Part of a small language model's weights: a variant of Muon for these matrices.
Each number is 128 + 32 x the weight over its row's rms, rounded and kept within 0 to 255. Layers, rows and columns count from 0. Numbers have three digits each. The size before them is the row's rms in percent of the matrix's.

# layer 5 MLP gate, 320x128, rms 0.0633, rows 192-219, columns 0-31
112:047130097078138114105148108136114092141127106116161136147139128110117100125151153087151102073139
114:091142116158093121126143199114113115123144087134129159074177151140119138189132114211137154127151
105:134093130182150150101163154125116103133081119153126119116138145151131144142161078160113152152086
103:111104073163087176093128113125074176145204129165132123134093091066117111134086087132141139076150
129:166101153132102164097094147088145102127114116145092125191142114080112126113120129118186113172164
111:170156110099172105123131169134141152094124111138136160116133167080171115131140080122173133096141
102:154164133164129103160157108140163150103138147156119121148130152096161115104137154167139097198141
101:145106086132085113192122189190109179079136156136118194160097124102132072113164080170105125166101
093:097145038121136127150127168112129152083184124184144093120053121146121127142121138143103108195120
092:162140162084150140136116207093105121167081119118104120155155080098109152174135104146132173136121
093:096130100159130081132166126153090133114157164146129171107144112131122091190093183166116173160148
101:135159082154137124099132148056078161076124093103157193122155114138181126106149148152121153158088
104:151159126168064161131118112067115130089128143202084165115103143103130186142078189171147124153070
083:124150112139077125118098116151173092090138089149090097117120153162143146122122107108165128170093
110:150105171097141110182118142138104108118108083135143086111119103144121069117178107142137164166140
106:158094054106093186132127140159120124116133092118090099148176167108099147151169151093165109100146
107:099000147156122174159164117151072135136150109129120179145127134136172144144152078147140158072134
100:119125125178089117099107117130112148114137143113084123132129108123085173136149096124115110118156
109:142087102110094076178107057120102128110153147131148137136157078090117109184096098189170134144082
099:134148103138099163095117192165129104136062080140143162086149168113083138130101152159099119137157
118:116079109109149178102116159076143086084120108149043153149124139092145118149175106154157123114151
093:127133136128076129135119189094164091108129108129161100087145181178071163129163120148146108154137
079:140163102122113108141112157115151133078111117161115095101119148162113153136139136160139127175093
091:109113126148122173109172140137140105159163087123134109056127151095061117072110094141121107104098
097:126181148135149161089157110151122138140142110136150164132135063140091134139150147205155125115092
108:095084161135111054140103180169080144120155136140077120148139061115068122163105110112152141125142
097:113153106143104106171189185160163119110122062104142113129132145154153074111149107157108138141110
108:163122134191140195145090113116034103107119219071175121095204140118106101100108127116174141101110
# layer 5 MLP up, 320x128, rms 0.063, rows 192-219, columns 0-31
113:133180141109098170102076142193136103158159130120098114128099134105158123110097116125084074119139
110:150150181149128088114102086145171186124093124122163154155164141130133121073128155058134084104090
105:085181116140129132097127113115069124139143110139089109149168165183149072087107162107121120176143
100:124176164070131153162084122123149090092113103139088103060083149159141144134081162127125154136164
125:160109214124077121138115118136133155136164150106088154158132096114139154103109181108143129166164
104:129135160130231111107125097124161155065132113135095153143133157135140071055078108137134084106165
107:215138176098109160098130130125086138129129151137133087115126115081130089061128148140161165180150
097:083107125180154080100120156146101126132156126131103141137075168158129087112228173146174128098088
094:187125113141131173163157153105101158155136153111083175103064109075142157077118157159101125163084
098:069128101166137134165066143095115141095170127125130100091143087099185106044102096099121109119183
093:090126173135095115088097124122178138114129141072096072131121100084124092077110128091179110125067
100:098124125153163128182150130178064104112145100103182208134132123139108101082122161190132119161094
107:025108085145205096106115093118143110133155108149053136100144153162150213121145141124149172180138
077:109072138128130133122106117138152152094168146134097152113112061143126152153077160068121158132051
112:186160192119134112106163140124196110151134156168124071132159032168114097173146154056109137134141
102:149175161143114167163122155133143060107137156158181174098124085173135107150119049164128157115098
112:160192124132155131099124198092149113182112129109157105090127152076087155171047132188121179127170
095:130141124120139096076134106141061097123139139141142139116092105187084138164126114127141111149076
114:141092063105143124148202100129061131106151117214135121069143106120075148151136145178147183140123
096:109195109150164128124125138129182136117162122140168103143115172121123123141163114102097116110170
112:132185076046180145125174101148132134124161077058162122147187114097110166075126126128122105130074
098:109114126082113150189134117104114170145133173112155199112101091142114106119073110143184117111158
077:161147094062132152093122084182067113114164149108196147128166093167167097118102108167168169088159
099:144125156095139113148152143083168082126112138181158104149177177092192187109130179172113118105109
103:183167132100128140106117135195148109103116202104144143100186098122188096126090143157146103141139
113:122083100138145088127102122119083096113175096109117158093142084180133119098203167120161173183113
102:173137160069136071130134151133136082112148178160104145114059136146108135201098148109137167122182
104:122129174150147184186103105135101161176102116180162127159155095160155119117171108119146109137131
# layer 5 MLP down (transposed), 320x128, rms 0.0514, rows 192-218, columns 0-31
108:161143082152127129132141138097144117116190102162096119147056112089182123136072153024144133030129
114:188109198141139149177159094132143146085121153088089117164123144130050108098162170108092076134108
107:142163132200173178102126152101171086131115113122175155100110165111094157112126138133176099116123
101:149130164129105103119104173182153143083161138131172125079115123112123111111093123114129135093175
114:070133188100118130134156141113113158098162199126149141161140089113149182137066081192144064164096
105:108080122163111099171124087122127166197139139151146137155158063128141137126131200132095121192081
103:074161079076146107070086115136133227076125146098097151180108116182180138131114059194114111107115
104:074179135144113130138144135156101147147165103204143166162138126159135116111145097173152169148168
101:095128063102165120114183157069114133104163134137143144077083131123155120110057152131142074124107
095:082130118127133116153166120143130085103141092138114164100158095104128048152074122072070110129112
101:083142153160128132122139136117142123078084153126121164126122088150115155132090116169142152093136
102:153106148138161148122111122152177142111083075076118127165132064133098132100188080130113123165145
102:099132119112098127094107133115187092203103146152132125127137118126096112102085123139180098165152
079:110151124113170106122147111156145218126108066116168089118119082157122120096090144116125139105131
110:181115131118087109129173092130131119078167115141134105163102117086129151121102130127099151141105
103:069108104160154160158076110153127157140149083110133142115146189112092091081119142086078082129182
116:117146059111232126109107166161105174131142101110171121122153136140135180124148085083176150144144
094:121119116181084162122043164139139176143141140027124095115176091119081126116124124115130088161164
107:121093153133137183142168138114191169135122169191119096110105134106135115124113116084132132193098
101:148119088145146168146147122148087159092125081184180119104147234103151124089121199125148079136139
109:151110166107120175082125163139192160086101185150121141139157126149164125103111124124187124153129
095:081174124112129091146155120198177077155157079100125114137172108073162162141146177117144129098148
077:134128072103160163193116150109038131107125128143168126083107138165178133134127131187142131170092
090:164090135118137126118128140120064099156170088157161071149085133116163142173109100095135130139092
102:114163127151106128167137123139164183067122152104109134170146082152148130178127167096130100110116
107:157081153141164155166117103079190103082150181090139066093192151144111108156130071090131123141139
102:152154156126118076130096102128054138151143197178128124150156179119142145143105136117186166151142